Each number is 500 + 25 x the weight over its row's rms, rounded and kept within 0 to 999. Layers, rows and columns count from 0. Numbers have three digits each. The size before them is the row's rms in percent of the matrix's.

# layer 3 attention output, 224x448, rms 0.0926, rows 0-213, columns 64-127
097:469512522501486463517528505497499502497513518496544485500535466489492516534521484504482478497437471509474484510496470552494560489490524529547480446449516487532485479496481502457493466511452525
093:472497505491503486493517538489491525487513530499485506529531488512515517487500494493476506456481507531535461533496497539482475494503497513483464464533530507505497495501514498471500494532505505
082:487498499447496507497485503503504520469500483512479505523485523489503511483505513499475482497531510484476530525471500494500479504513513521457498541474498504526527480548477489459473458495527501
109:540570521508466480510505480513501414552512520540500462544513468473466481538528494544487470538530509466434466479519502486540526509517519457519557525466440516483489531462512453525461516472493517
097:487495503509466467511537524504491526510515484483534479506497521507480519490508543534481491481477538496487483488519536508536523534490516511507510486493502471481516472476524491484509509494495521
090:482515497509464499524519558520506495518461501527495526537555520468490471518493460480475508517501520489478467482495495526530529511476491499493516472491480494509478506487539478454486518499457533
101:456505481509488506516474483556446455535515511491526445539528475492495461496517505520499479495508509464449495526505496543529468473544534450506504508477446489482503549449510451527473541484516531
105:519491477469532505509492525465504514452507473508495526501536465497500519538535514496485508505454514509513512506481527521479475445497513515497497508501527520506502464530503532515496437512455485
093:482464488495476524475499490526503537491526490515503531490494514512485512501527514521512501502542512494531515493476557520485489475475527523502481507531552528497528482517464538491466507526500498
097:536497471538521539507473448544500498506507517498500474503481489514514513462488484507531497479510485511509514497531482445548488563511507503541510453493480485492484540509506466525567491479511510
096:490540461560477489519503481514440474513481489520501456491484475485478470475530472499529448516495516468482514505514465502499511517512490455498537470454466479472496509455530470524476501435486537
090:489508442464534501497434467512468498510537524513464489507521499502479486436530489481515460493483460494510487493537518502452462545497523487525521464501485527502520545497525503502527454539546520
096:486441532496533540465504512470557534495521479481450526503530515543538513481473517511517546497481521513547501488472515478503477501503501511525459526521553520542457496559474527469513470515480463
109:480485554485516515482513517491537505515498485505507498506499486539504512504537527507493527504499504481505472522456520498491515464462481500532484519509522469511469498517532514499489501492504463
099:503521514515507509507501509533520510483488499486492511525504539495494459501504490477515497521524480488505486501532471508510503500472523500500510489504498475487483522512501494480491465502554510
091:460532521494472478512533503494497501501490494526513490508504480496490455522513482486481484488513507494493521505489459519496527489481510523534516516516503510481518512488505515464490494463506529
094:546474559462518501501506537488523545507511493493472514541531501500517504499497512525478525469473492522529485503487529490507508518528478541556477506530557501499490491539505513490527500512482475
090:524450515485512529474490475529489511490554474489486515495511462475475499488501517547517511490517492506503516506532540522496469501584525502506470505489518480506467474513456515510481474524493462
114:508462495493528490498501500465511544471507517491464522520548527484478509483488507473493513445465434533548490505500482485497490522508520533500473486530550522490502524567520540510496507563516520
103:462493522511485529471542477489490513494511473486531505487453498517528478556506498537506479516533538478500531498472493479500539451459507508498484563520513492508536469501466528475507487491535507
094:493535523502493500544510499500482514490480520501471496510478525520458466493515472472503459517489505460477517516523520452518487509518513490491528519488479462513534489536485435515470477475571473
096:532485504489477506481507478531515512510497541492485506506484494501514501496468514519508515476541491529519514507502499486542460511539503505491494528510502488485539524510497485494519524500530486
099:469506517487504442552536554482521519487507505526488512502495510500527501511470515482455520492495487528483473512489444550539483493494520519486483483508511471531489484516470476438486523500504492
095:496506494497492492491515516499515516477515489477485532450441523493493494544453517483488515531529512477496481509465499483480470484516493487461471561501493499501534477517458497449471525510536467
092:489495486509475509494505474505468478519498518509493459465479505487519496512479441481569485537503531472491530462483504474494517484486494425478507495488461492484483473476460474539549556515505497
106:478462471502503486517499522474503557451503499473490522461502507518474488513477480453497517523488498522522483470477516523501505514536510476507462472467506472537488446541486511476520522504440459
111:508495525554490529507457474508477475523481476527505456445453487554484480496535494488526508524561528460473488479490526485487500506511513438522528449492439504443476472458499456522532517478465446
091:499468503514511496491510474510483488474547515481474493496478488510524499484511484495560521513500501520490503497500491495508473520530483485506489516484511507467481495502486505519532494511496489
094:505488509475508523478509505518505553461516483467531562498461507532496505524494500538487524492525536519518539506477569478519497497500465516523469543522537507537511477525483522503518475516500460
205:530519463499488496503468466524468447515499495533492457512502500445492501449511476507538456534496489478461498486490465483499492485495488467472543505454438501498513516472532463527496484465489530
109:545532498484457475534515498532498474504504495511498475468496497481458482497486479508485486519527498496464527439525498519507480549542537490482533472468456480501526500462504442492474507499473526
109:490456493485536502497498523509507561474480474493469560474491540541520510526521492477502521468516485552524554499475510526481470523480533532464465484548555509511494469551487545473502465530531498
099:503475496537532550446486454520485488536500524477523479491519486518539507516500488512535517492527471492523486510517527518505493502532481459484475515535516503470481532483494535538505521500524524
113:528491536519507529528530527506501512462509529490486517495527526511504474534507462502501496486483469510499504500515488514538521490494529540498510470502515462534511490542496502506524493477505507
106:462450507466555547442461524465542521492496509456460523513525509530519519476470527465511535485467482517557470536480503468448526508473486503502449519527550511512508504530525559499513516516515466
099:470514494530474519488505474528522480545493488521494472507483467551510488479468487492512516480544516500488483476550522527513483518503480472562507515510469523485491511459479471519505534477491463
092:453501532491486508484466473494514487531477485541512473507532486525448502512522510536494498489508539469474476471516506501479525467478512495501504537502507529498514510485495499514464535499457473
097:492481524503485474488543507441523522501484456513498518506505473536529523509452507509502530454520525528522527496485447488510506464489517507469483533534517540475481491517473490488504507501513464
100:505488495488485481519511516483482551452523504493489520438467478502481465521480481446527492476457476541562512499440491477491462524541478504479473457506529474521513466529488496493476479491485476
102:508509527531459475512497478532458480508523501494497467503511494473458453490502482494539491523501529477469527486504508479473490531519489427490521506465433517463517513473481453494487563477510520
107:496512503485522504486459530458496504490443489490498504483474506529516536494506508469512486492492489489520514517478480468443521505492471485470505489530496489471486517492498514522534485522524457
095:508490507507499484519485529490513518499503495492485521480500532515518509509490533492486509495510502497500503450517531497510493518495532517491493478518525482535498467537475512476486475527518461
122:502485497488496503460481482500526485525472476527523478521504460511499517501502559512507533505493520492513503482488523477522502506493472480518497523537511555488480501477512521551505501489455479
085:471516523512490489479526521486551495497476480492483539493506513525489488543482519480486525507491519496495495491471510460488536476490483512488508560525528530503512502536494528514483498496472453
095:502532464506458501508547497523483456561507539504523481518506510490502516496479474543518461515523488470463503495517479517555497505497509448482521500487456476486472526437513441478489575485495555
092:456494541504492517463509521489538534499520483495507503489559452562487493533489504506483538440461497516537497569514497492479500536484499523525461521533525496517514538539479514476469479510493465
100:458534545498482451527517494528440490524533521522527462537482460475473464470540485503501455519499534463443506513516541523526487512538532476499538491476466459496494502470484450489459539495540501
098:528485462550506525473490486502490476530474546504485443511487473516560518457496504479535503485518449515516445512532406503515519517510523499483501480487478497464494582471503480552569515476493490
103:494504516527483498490516487494519503524492506546468484483523464499497465520477464486523507493467482506509495498488475490506511514496496501473510474514506517480505496497473490501503488500491507
100:503540463483508491525526521495536499502507502503519520482499530475510500480469538503441494494495498497499487476504488534531483484490483529499522503516508478484498490469538491496510445499470517
093:473496499525516536519508483518460479478523513497476503532473501491507518526523487512503473499527521500469490516521500506501495507517534495536491517485482505500518489500488482500514504478523520
108:499511489510458471496513512500472505516512492503525489526489500503539502499503490492509499497539556503499513471491488501485503517496468486492517525531490572485490532468507507472534511469518529
095:492507497507493496509523547450524539495458470502495520469478535524496538514455530494486534482515508523544467446465494480463517498508505532459483519527538503499537461523478538513515532507476484
112:449499520497534499495512528485521510483484484443546507479455469532504495484452526523500497526487486493505505512484507502465495504530474501502469505487494457489466509496462498479466545502514452
086:524503489492493486524460461511471466508488498505503475510529499471458509501530481503518467511494469499475518495503487459505482474490517495501529480469486511485467517480497495537495490527492554
110:542483509466544492511505534443497523443470495475477519509534496486479559518488480468483514483433431534524509531465447450466525514514495543492479522481534501535490521557509538500512474512502523
103:598515480526474509478479435518504476519512553497504464501517485452491517493470492532520486498506466489500518472530500449535470539536486455493541475472475500495512557491493481546491531513471527
106:525515519494501507501501499481509484531432491511522489509520492493515533512480512524504497475508501481478477489508487501483538512494476496507516508500488487502499533495498504496493556511488482
096:478499475542496562475517504493495531471510535504488512467512531516501523499499480493526496484510517486513539496517523499462476486452503465450486491511502467530523460519476539481492522478509505
100:515470506518494498435494474533499458552513494473538476512448519515520487472525542520517534510544558449466523510484538512545481466498491461503502573505476524475480520470492493477486576501492470
092:480521450492500518470464464519481472511494502497484473503454497529484515492521508516514488540538541479478493520520520478487464486555496460509520565489461540469481535460450473543502494510495489
096:493536517504479467480508471498499447534472485535522477491481478482500507529473467532502475545531545475448530515493483491487498483505490462489523556470463502510499469476493485490480516458540505
096:514524493454480489497516496513478484529499454543516522511477512467506518550498506541475479537585559480460514450469547504509468496493495496481525582514476532499510451465479489489511515478498492
102:474527506488521512517524479507496488488488533494519498520491497500510481505495502523474468497479504470471519539498465500536478490494500522500517498480489491496519501491508467511508470485492483
097:533503463491504503506518492506493502475534482494501501493476521471474528508520494512480519486468486513483534559490510481535474515527489525481500525476500526528523469539431481509489448514478516
101:467499465510494490512495506494521523488481483463518499465485530539505505512475503498479517491501482508504510505519540496483517513512505511499477451495522469517488491518471512463470515542531481
095:455498476499502491520532491504463527499514506467516521469493510505498486544453490522504468492514542489489502482511562535507477514467549484472500500503496494503487460500497492490492519518523520
097:501513499515520473541554523501484525462530513497504536502516527459498503504510486465472481485476508499494517503518491519497500515490518530485518489477510487521497490515522523471510491485534550
095:459504553493502517513501516500539493507503474538490518460480512496519478554495481497496476533508528462472511486474548503511512482470477492463508500528482461517482445516498473487503524470510458
089:453508504486488460533539527464538518499451481485487514485510518511479479499473512477474512497492503489524512538489477474496487504497488518498485512528539490484527504533522476513471471509520487
095:490463548464522504505513512483530524447492511469445525502504535502495483530516517469490519526474479496501488541463510508509461444527480512521482525508513477517509463532483495509478445509504475
102:548484493491546552507480518521476496482477508496480521513508512499513520502498467514493493483506482514505486506529496510512514526489499545495510465510509468512483517525531519501535493509508555
090:522498518520505472533460488515498486537508461561496481486519498472539480446513473495509492512473477499497504476496471503516476509465471515519519430498491509484488503472515477481515504489505527
098:520510493473522484546467513502524524473479500507468529481476516485471511496488463465485482516492463528504484482480481490472514534491482529521499444469497509503491498506516510469505496524505518
095:474503470506505497517473498492468484513501486505499490428489505498509456484483477472514467505497510483496469505497512504487521499481507466489521449478490466502485488494519492522531482464498484
100:451505470474513503465491470497504466525503519499509456514513487513516508425513522495497511521490503482486466557520452517486466468493507487511507529478463503467500534462509473541478480492494477
118:540483502490524516506499526464529533462528495489459531476483525508505519481504505459495506501470503510519503506518515458479514536509475544486482468512527517525499473559469522472557490524544454
097:515483513456503469528513519483534514482506476511492539491595502488519509515479490503447501462464459523500507495484494512516529493478486542499484491507527516526502491534552503475544440517487510
103:534466437496525508498452526469533517452508450477487529459492514506498509489457524508474534517501472522530455490475486497475505477516487511491485485490530521479487483532525516490503467493437474
101:464501552466501466503550516464508509488525475513487528492488518480505479483522479479473477522481507492491508490491527542467516517484452508496501486508533497510492462496490506450527531498516487
100:536500482465533517494462523473478500509467515512458519516500499517542526469492513503520491470499517507509488487518499476472492542514518507491508513530520520513541528511507524526520503522493474
102:502518504474465456537510494496484473513485445544494456475490495484495515523496485516496472502498528504453524515490493510458515521522529483483514483457472486499560447493488458470488474505529531
094:483493434532518513496512493489501499479493519491474496498528513505518482469509499469503516522464473506506484490496469506491514497513508496511496492492492513510531498483533511521511448468475562
087:503498483507512522458542487473495476523463533459540522486501495530531491511515536519499513441487483539535511511492457491524497455506520502517484503514523509465511512505537526561496493512514514
101:489530507523464518468504490484507491534525511521529466501537463514526489492457545518501489465514508461514524510486475477466484523477480484484508526538510516485539552502508498514472519479507491
095:502508528528498515496500509527462469485519512486537501518483500493483513488535514508515488497516507472490500508514515479531499471451483473537526466515465458476440497450529495514509502491505518
088:509503522524513501476484478502508509516496487469480493503459513509502520514512494503548511526533509484525500470542544452496526512480509475510511529512531493463481499496483528542516548549541517
108:523503499497515507498497504518467489505517483485491517520465503471497516480504489510484505510534490484491512477509545489511506515522491504490508517509504486540499509494541508496493520494523520
103:548500509522461478490547509488501528457519461474544516482478479462483522525495530503462518481493493508525511530503510490490523464482491530491486503516525500499517484513512516477476489515508510
102:504497498517508525488505507482510503513496491485488505483532487512536564512481488523492483456470513512516502518517515487463519534478484509510508489505530510481529490517530515528528506503499504
095:452487467500511530490474466504464502513487500472540471478462466545560498458505511489526476481533497484513490522508495528477464496498512468495499460506471484452472503459486467550543486524533463
096:518511500496514509495489528521512532478511544480484535509479504500481533504453495525480501488452494521506486509503538494535475538528459532515476548509526486543516520519493489463489511470479486
092:462504539530528493505519506516448490483521496505467502547519502441477518500515440451523476484479499493473490513549496501503467504526508501467496523496482480510513532501439507494508535504555515
112:535475419522525527542482562489516557452525548461464532503547539513532518467465525499460546462490460560555464487511470525493519478491532580480470461515556510524505528552510550467529490502474528
106:536502494510526476510531522520481535457529493465543537463443518506499524516488529544489516502492484546525530500487535546540463491521489510469472476512540495530482464500445515477464507509498512
101:464502552519498483509523493519491503507452494525516525529516521494500495508495474461509476503506502484497524477504484516507495537444484502479500504482482487514481508505519493458496508501524517
102:509484475516531536474455477518464479491489526470484466483488507493499497477495473493573484507506475487505472510515455504497482445492538451485500467492458459456467507465500492531521526503508507
092:488520437502511476559499528486514507449509493513488509523497489512468482471517488459459491510487497517500502537546440523452525526487518538530524480452486523526490522513482503462492453465511514
086:511479461522510536487502497499489537478455495473495507491451528512486530486495524492486524465534483503527511486507500507491505517525512497484467514500515469530545516508520518500513529524529493
101:492514537496507476524499472518492501485539511503522512489510500461486490503525488478537470524495499491474519483483527493503501516492498490487521475484485518504476487493555502483495487521512527
092:478508541505476511492523488489527495532484468481511494473497476539467487529461487507498506501496503493523513495466521498521497512493480501514487509513505463470487474485508479525497506501501479
109:508490505466536488482500484511526514473527516489484515486498490509512499469519517484486504473476480526527496534525489523514459514508503539502493486513535476482459512526494492512492472539510474
096:510509515486536513473475459502517443533519494497464492503495512503480512518541497520485519516496490490474469522533547510474487510493477464509518514473472538486530503498481490512504521519500504
087:524512511501468471501530488509472487523495528515515516509529490497520492561499462479504510479553527503493534514497498508519514494496538502495510537504484477477528507510469497520503506511512529
101:497480506534510500510512491493468488506512543491471478477485486521499506489528478489516489457475444520511520556529469518498496537535491493508493483515502486464519533519490485532499507492539501
099:543506496507504507543481520529474510514505523506532506498497531511478499477525478509481514481521515510469526487485473500489515498515501529528527474508489530478511529457522483461505489501475519
109:483535476520465450572519507519456471520537538519493461533495518500492456498544446477523486532505529477438489475526531535518534516531533451521558496451438529511472499457500435488494493466460551
101:499523485450499485532486484509489473525539531541482478528495493488501511467537531512490473500508544478451480515528533525496450526517516491547527489491476495504522513466499451487496506524500500
096:507481483522507500488515472509513491490483495476511481518495499514481508517494515499516515534486488491488526486500524473483488489513511446533488507469488512484504463500514491542511501500452511
107:489496524493504509511505539437522549486484457469484507486520515533512534496494518494481521456505499516550482497510498494464533496500494565471487450548557472507477508522484552504526494509548491
105:444462532526507511476541490489520519487531489494503501505504503494509492490497495482501522504458508505532506498507496513483531508482502501513467496527531514508520491516500545476516478501513516
101:491487456507548522498508531484501535450505531473497533513500506502530486504491521508476500465491505526525469517519463510536516470470539552469491489541551516522488500527528548499535454503509526
100:505522505528480467535497485493471482535489522500513476477502520506481468507505471486522474517506504473460516504505495506472529557494528462522542475475469489490505523484467478517465511495494520
096:502492468533515542493453479514474489501473515454492490444488508489503519494510466491548479524521485489510515473515505485440521496495519473507512447470478454482466514471524518516516535521503519
095:493465513475516500497512522508540551495469515498485538470498505560521497542491514515476546466508482559547472489471500554519462492483526541522463495544562489523524484532474528491502479515496469
103:505507513468508516500494498521505503495508523509499506567507528475478494483511507567495488487506555468477494502560500524544465472489503518512522544512514513504471514505501504482477508503483518
095:498478506487478513476487502505494507510493511511509513529516511509529488491510522513508504480501509476505524527488489484523481487458473503489502507545508512481529521505501508520504494495514485
108:511528455505495476522481505493485472498487482507513497512486514471469496494519467496493474540526522459459496491517503532485533500491501473501543521448467501517480491474521505489487504477459541
100:478458491504528518451521515496488549489487472465506526475491528506505551499463520489544536481519486531547521479462501486491487499507487487458442504542540512485495490504483544508514534516497492
119:504490513486490515437507439490519480532531463498520500500495483499518527459514566570529520480528530498516522453499518483498515497491485492492502536538540550479511498480481536503482496511452488
119:494526490500491499537500504507441463505495492497480471509496483486458507494509443511525471517501497483454502498530517515486511529543500454505521469463443479486490491479510450512487493485504554
088:476495510499495489512519488497502474517499504487475478502509506509492478496497517488494487519460459517487490536495521474475484526514481482480492480483455530469488519507487454511505506530555508
099:461492451513485529521487524512507520488534543488521501464537491520493509463468489493475500471495478504527472519497514542484527496464506515520476427488497474546479508475512506463507505509481503
101:511504507468516468518518477530486501490563503499473514541512522431472490483555498520478498493445479521491479526536525500537485544516496528534513508473515473515541500526473496498485455510517531
095:492484510462489476529519539513527512479509473507506526491525536505473449489502504488472527483494491533504492487506494559503511539496526524551505464523499469522513499501501492454516504517494513
089:474499501475468481507539532483545508534496493527508523495530525496501485486470526497447501489517542502507478505508491524504522508443483506555488498522499491506496466476508489473520488501504467
086:485510481530482528483490488498466449514539511476509465466521508510521511506538514519501509479531492493464463501508503536500519487502549491498528474488474506479527535461530494517500493492492527
091:492504527466513494488478511508488479485503518504513505516459493473524490490498485519504460527489515480484495515499498489562502479530473492532508533514496484493474494501507481522515504497517484
103:441507507470500476534475550453541549436459486493463528446483520552490495524472477440459508496481485525524464492500510536452526505490479530512476485519523477516500457536504502472504495532517434
095:523488499493518500495459481501510498511487485526499472531531490484496495492521546505491511504473500494512497480514498495496453485488520520520487523509521511516520504514505528538533484503492505
101:475504475506489483496509521483505518511430482489510524496502499509509505542465467473475509511499508525522505483493502478465552531507495519470487500520516537492493492519492518459494503532523508
098:515507534491484440524451489487458481487509539502520457448433476519472510519556495432530494525527514483460497520470510502490517479543501427538533503460448493491508483479505433503475498510478444
105:491514561509503440517526556467511503476482450506504517525501506506492474492502486475497523506465481522500513501458462497484522513532454519487498497501502495500485492512492509485475471488542494
101:536506492531511503514456517478490496501498514512512490480528527503504487469546478471492485511500490476481491502513466515481532491498491490533527461464485497482436495491526505475494482462471508
100:537496496538527540527493489534519505480510492523481504513495517502506526472504498518514525506535508490495483449522511521544489468490488515496501486484497483501440493477510517522523479457514511
103:472457495490516536500473490536529520464527507513476504483522517517508476451489517486523523491518494505510497492501517507492466532501515508523489472517522515541504504520507501491525500505475474
113:450508466530477488535468528521453501489482481499511457513484497492441500492509468483523500519514505493487473496488450528476502472476538462496503479452454490463470500464517487488450533470461557
102:495470496509510518448515480527482558477564507490526534489456505503517514475510513502533537455529531521546515520466561474493488497492474497491480547546525535511533495523517542474504497485538480
109:498492471469523529504484472484486485508521496517460498474510499481476520486503496508495475485497487502483488495508505499486478504501503494497517486493498478496499473500517513539513461513505526
101:535500489525507521545477502491480521501502513528514469480514483494500521483482471483510476488500442484508516494543444486491540523470498525503504441480508457475474501508537506498503498477497532
097:525538539503474475541506502510493496512522451550514491532533443462473469480546513531490483515506525483476513469516521514498499518481500500513520489476477502483488478495515471516491482466469501
095:503532475569475536472501458513497476553472507501514483471495511495501531511484502533545498506555528461498503432524500446521553530446494457499527529510491511490510503474525529514503529484483513
094:509503505465530512491490491536473503482546533495474488545494477457491504477524466496497482489475481499501517530526499499534455555593516519456498534492510479557507554542484493484452463488523539
116:522514519475488489486517477539482481532526552510475507522512504472487500507495498508495498489510519507471509507495521476526487526538506490485535531507499542500515544476507481510490522532484542
108:469479500487475507463498516449544557480498479526497545499556492526491511524483494471459512473500498524568506487487482517472499481477454536480449492564548547496500461542507538479502501527476458
090:500488458501521490525483480474503522506493482491493509453493512504476477509510483492507498526517485493500472471515514525483526543494532503546501472484481491480518491482492529513536499498493510
085:508508481486541488530499512498494518487489536492491532518516507495486496506503460460488507470474487554520480516532498517469499509527513526537486480512527475490453518508498516528515536536524533
093:526505517528496500500529503523534508502486509497477527530546524484467508526468519523488533493492501519510510485541523510503469531500491505515483500511500520530493505520440513455451521523506527
102:516462494452496490456486461540478517518517544477531491509493482511518494515516524517513505487494519512513530511474548505500452504532496476569477539515520529481557495484467488514509511533455470
105:512505475537485511500512493545498501497519515480528505494514477505497506482476518521505506468528484512500517462526510496540497515485494509489493462511521484504490503491517520494506520472490481
100:498481548483518486490486520488537554480513496482510553528517505493492502510501525492448533487479518505542475477526530508513524500445466562481476559537565524552483507566480563479480504517493490
097:458490508469507484507489539471505516499519547492463486519551512533523506489508492490489510469483482511529445518494483521505492507517519514513486488523527494491504531525529497490482498526477479
106:502475508481531528502490517485499502499476512491468489529535503543512520495495491516482506479480440513518482533528461509489493498505520521530486491513517484471478544517514500537504487531501498
094:476517496495495468519548485489517495495505517473497493496484506493467462510512508502476476534476521502482495488540486509504517504545523501532505510464487504513483504476461478478485517504526469
098:482501451508499520483486452523508472511489506500486495517492520487476493481498516510523500534480500474474508495480505480521468501519490446478504534464466516517514502502491476532467491463491502
092:462530462501537509441505452497477477528482507455495491464515478472491520518494483496531482507503459522536480489495513463497465471495527458475492505507507485448518510478493525556488502557540541
117:476515542507484440502536549491473499554501503517540502546516521503528501498521501498468509455524508500497487529497469524518563535459480518492510519526491521485519542499526494441489553485520528
107:463502474436530511502476527491534528463503467523458537497505474494471487510497481464488505506497488526515493517476504521484450479530521521487474513504515506542480462541481517490479457538494468
100:507492507488521521498510522507523541496472484494497527537521505519512512509478505522471521477495479488521526543479514479506501508481462519504472514537537475521499495538517513484475476487506489
104:552485507469518500500468512487471469507496513513463482530499484498520550500478506505508506482509455497496497528504474485496468507545502493484497512504495508488505508515497467514486512519512499
092:495505471508461514505539481509458514507501529506527477495526493492531506507489471529492467473466495492496533525507489529506501503514490504468488465478501448511548500479485509494489491489494540
102:540546459526458497496466518463526474530507491517509492509523484513505532494504500528470493509509518471503483488502490478478536486463491498487513507494484490517467523479494505495532499463463469
098:471479488483510551475479501474514529463487477502488482465472501512488499501450522488519516508490495478522487502426498474512474461522503484470490512511513508481480460511525509556514493483492456
100:466474519480507544445488475473539516494490510486488499509553495502542541492491510525504507463470480505535494522517489487507480475457513529510462486528531491529505530530500520536532474531482494
103:506507527475521480514485513469518511469518471502461502508509527489491485494525486469495497529468500468497519505471510489463494491513501501485499526477498502516473479526509515504495450490529474
092:474503492493513465513516508503489494523481518494506499573519514504525488491519481454475504488509479523497525548486461513503482498523492508513494505498483522467477529495494485491493519513509530
093:488500528508460492464532492516470512497498427505533527464460511483470480546493478503505493492525551488495538492445543471493538519482461499485509555515496491513553434509495523488466483460493503
088:485481494470467464497506468457494489512517523527477493496501500486522484510526496489505490519500532507498520509499506501470459479491499481530500506491495554497487456488468501526554473507513502
089:489493514508503516496547457472452485508527512509478486497489504490532519492536499523521472493502477502492533501478478496492466433491517494500491493514512491482514475483473504515501466497525536
100:529521479574498538504479475516479483525474526503523489496516505493506482482476463484541478509507483489504500475552458483508536518459490502509517456503476488501514540475515509521519537470478526
093:531535492467438479505483515460509448516528498530488469532517474485487482462493507462465497543512511479465482474505472483487497511536494471496517505462429493512505501467491464476486507498501494
096:456492526506502482484471494508492489500476468490505505485486497500520500504474489500526496549500527512498503477491506501466507488476458470503475535515489523503507464472481505497499510493501445
103:456509501469513496535498517503511516492486500514464527520502563522469506502505460506474468491475525488482516490508544539496508518485507502518496491516533471551498478515469494456493503534512500
099:544519472495483503550482515529487489531503531518516479524551538502521506498499516492497518500513502498496511472515490534514492515462504475482525464489465499506498527478523476496548564498492545
109:486524496488473445560534526490526508504529480531485540509498515483489484534491475508458473506495550518476507491505521507504464541479511516524515524464483531501528451519420480450506508497463476
090:502471538509522495518515514499517538474543462522472536538539516470478471472554531460501505494473530483512520482491512483495504534465521533482496515528520532546535488559516530473514471491506522
099:523515490521495517531496481498478497483485489511525479514489497520465475491527502518477488489497495480478492502507513524534475492535508506521519494474483471504495517487508454529514478478519520
100:494488494508495488510485562474509507495467478490522503534524485538495506493479502483482510507472502487495477538477481523493564499493465510519499499492494497521464509505501498483489489458464497
089:516496495489481497495503453505506523501518495525509502461486550501504498486507501513508475520485547484497551461501549470511496500497482484493498515516503494535539469500467493446540502508522497
096:516485522508541539503496465569457466504544526476499466490457537488512517447518527531569478504500505490499508516513486492543496512479515450496520498483452509466494512464550481529542504468505549
098:471485457502526570429475438540449468548505536502509458503506490499523555472526482548534462477501506471484493522568515525495510507474495470518508538507495492500536551472517506531536548479514515
103:510517480478513522518480514504502467520467509507476496523541481486494499493485496522482488490512462500492459491505511525480510492492503518532513462494492461480462509474549480534517492530472505
100:526488499483522472527476536459529536463489493488523533488520551533503518502484519510480512493483530516520513525472515495490519502467460538519498483529555494502497495535510528477504469508506474
104:528502526464462478497489503457496487528487476548509485506555450486508508510488460498482498488516485472478492518500451498450541533502464516471517505498485525491547530503528490480489511490473511
105:480506494487533503538471516508487492524488513525462482522526514500487496505526472462498504480490487496490459494523477534478492504467531501494518482496496474492496519495511499520502543498512502
112:516468534515474494498511511466544526488468449501516517477467513511552534531490509498493529481529526508528510500472520489500517476487449517489484496529542486493468465515511530499537469499531482
098:465496485518521509498476508525465531490483533480479482508470511530493501477477498490516503517515513501506500508477526484471489526532514477512495530489495541487503520515480498491490535514524514
092:516506467550521513520469478512470477517467544483504470497471504510518498471494507510534468510537507491482494486540493480477492555525524490548521478473478495493544549494497493496524519475523521
088:510531503501480448504532518462500503498500489476527496486479485482506459445521508460509476504479523468504523504532480491491512455490504497528518476502491476492506477489495493536502465506506484
094:512495519500483530466481481528484467534538515483531448510510466515502496454522549536523487496511509471493532480515521504510487501501486474517507471506466486509482537438482481513476554523467502
098:532519482502461447503500522468540448530459495512483481506507510461511492532430516463498519542502521493485473483472457486510527452461513470493490543491469514522526491496506479491487532528487469
095:507526482490474510539477518518516509500499509521467484511499518489464469483465487524479476499491492501483463470514489488527526537535548557499530479477507447510505507513486473522502503486505501
111:523497521478519543485477476517522489524481492536468499508513478520505514502466498498490486498511487491502509515494491461526470523511466496498497502509493503499503522516550481507472486490516475
094:484498546511497465520510526491548494479488466515496492492507500523495481504511471446492523520483462515482502521464449526489500475515483496504486477471495481493450477496531487470482479481486475
097:508501496471524526505439481527486450526506478524499468539506482517495531465554512531494491522523505452458493521509523523462465463482471476480523498454456527477485512458531469501474517478535490
109:490476537494524517460516499506515516476524476506517542520488479486514493457497529493493515479458519512532516524479523485511481520486410531516483520543540526548484498523529532485522484479491489
105:504489498486503476536473524518528503490501467513495512537491505485455502487455531504454503525485468505496480481476525493518486535516498528490498493461490485520492475531503481480488492500505476
097:481500522543456495468495487492529452543484446514510485473510484527503490512492484510517515526542519502493485505477500497470492465479466466542490523485465495473488495476497489509472513486473471
114:514483513512506519451519466512509513489494458494532505457443510532518521468483558537528509509503511486511560506488515478502486509478452481491481524521505523502546465512482522501489512468485455
100:477543489525471491505514475502479454533491550503505456536515481461508504513500493523513455522510513464464485532547463498494514509490532474488510516476469507499519504480479465523471511496506533
101:548494529512475493523509466513489461527505499486526488476529487466489484536507491505511493529522488482481522459513524515496493518500479465500511453480465492494529484478522454510512526520489531
109:486505480495494515468466481526460497530505464504559457521484450497490484482522517485540500524513531459498537517484509498480505468468473449481498513507445524467467495477504492526523531500514517
099:503528481462483483553486564464491534470489525507494529512522527519484493497507469477442504475515489519500493486517492550477482496506478543511508479528523463536474503515479489466504493533506490
092:515496473533509509509472514476504493504513523502486475537526500472508526450516512498458512503476479486507447487544495510501474488533517524510509502504513517507489512487527516507530494480483538
110:539534506512470485488507504530510463560463490539536481527473508527525507528510533524480518506558520504471511527489474536500490499461491469490509521501463503466511495472509483481467527477517502
090:490470535516498506471468503469496520509429515478526508485497526517523494525465480488509514505479494502515516512483486463498537478476457491529498488516512488524485503506505510509505536499507462
094:507493497516547511479448509497500504479442517496480515496460524504517520472471500474533529525499471532528449545516462475526479517483488482488478497504490482501476501510446520496493513499502463
086:512512484468495517532527498517486511511539546516472491505516486493511491495499506498512480485517489490482496482496531513539462529506527492502513457492479459521491491497544466505538492469524528
095:464513475495525481521517517491478521476540497460482503451513490517520479512485475463517492503504492525518503466513540519473497546513529479540506497497500519510491489507499505501524483500489483
101:493490480539495524479505529534513508511506498512488532491519501477512496505456513496523512497546525513509487469471529506511473499490515486462466512503496496550495470504517532468466543478469488
097:479464480515486506511484504477504528509495531478507493447508496537536529480486498475523497468514517505514517494497535508455501543522505491475486471486509519489515486519496527493521520504486488
097:537472519539498517440540472509501526512511527463536522473471514490534509498461500515517529462474484535559555512484504475545488477475448503478468477549557492513481491510512553528494518504515491
097:449484510493515469506527518494490521496508501494503509544528526490512512485511501478491512481469516492478497498515497522500483555499501495470501530496522520533478505524480508476496510473473538
098:493485517477498505531485523531461494510517503521516516484523509495501498524481456503470485484500484532487491495471474530531509485507475518500502477525497475500477504476516489496529509490513508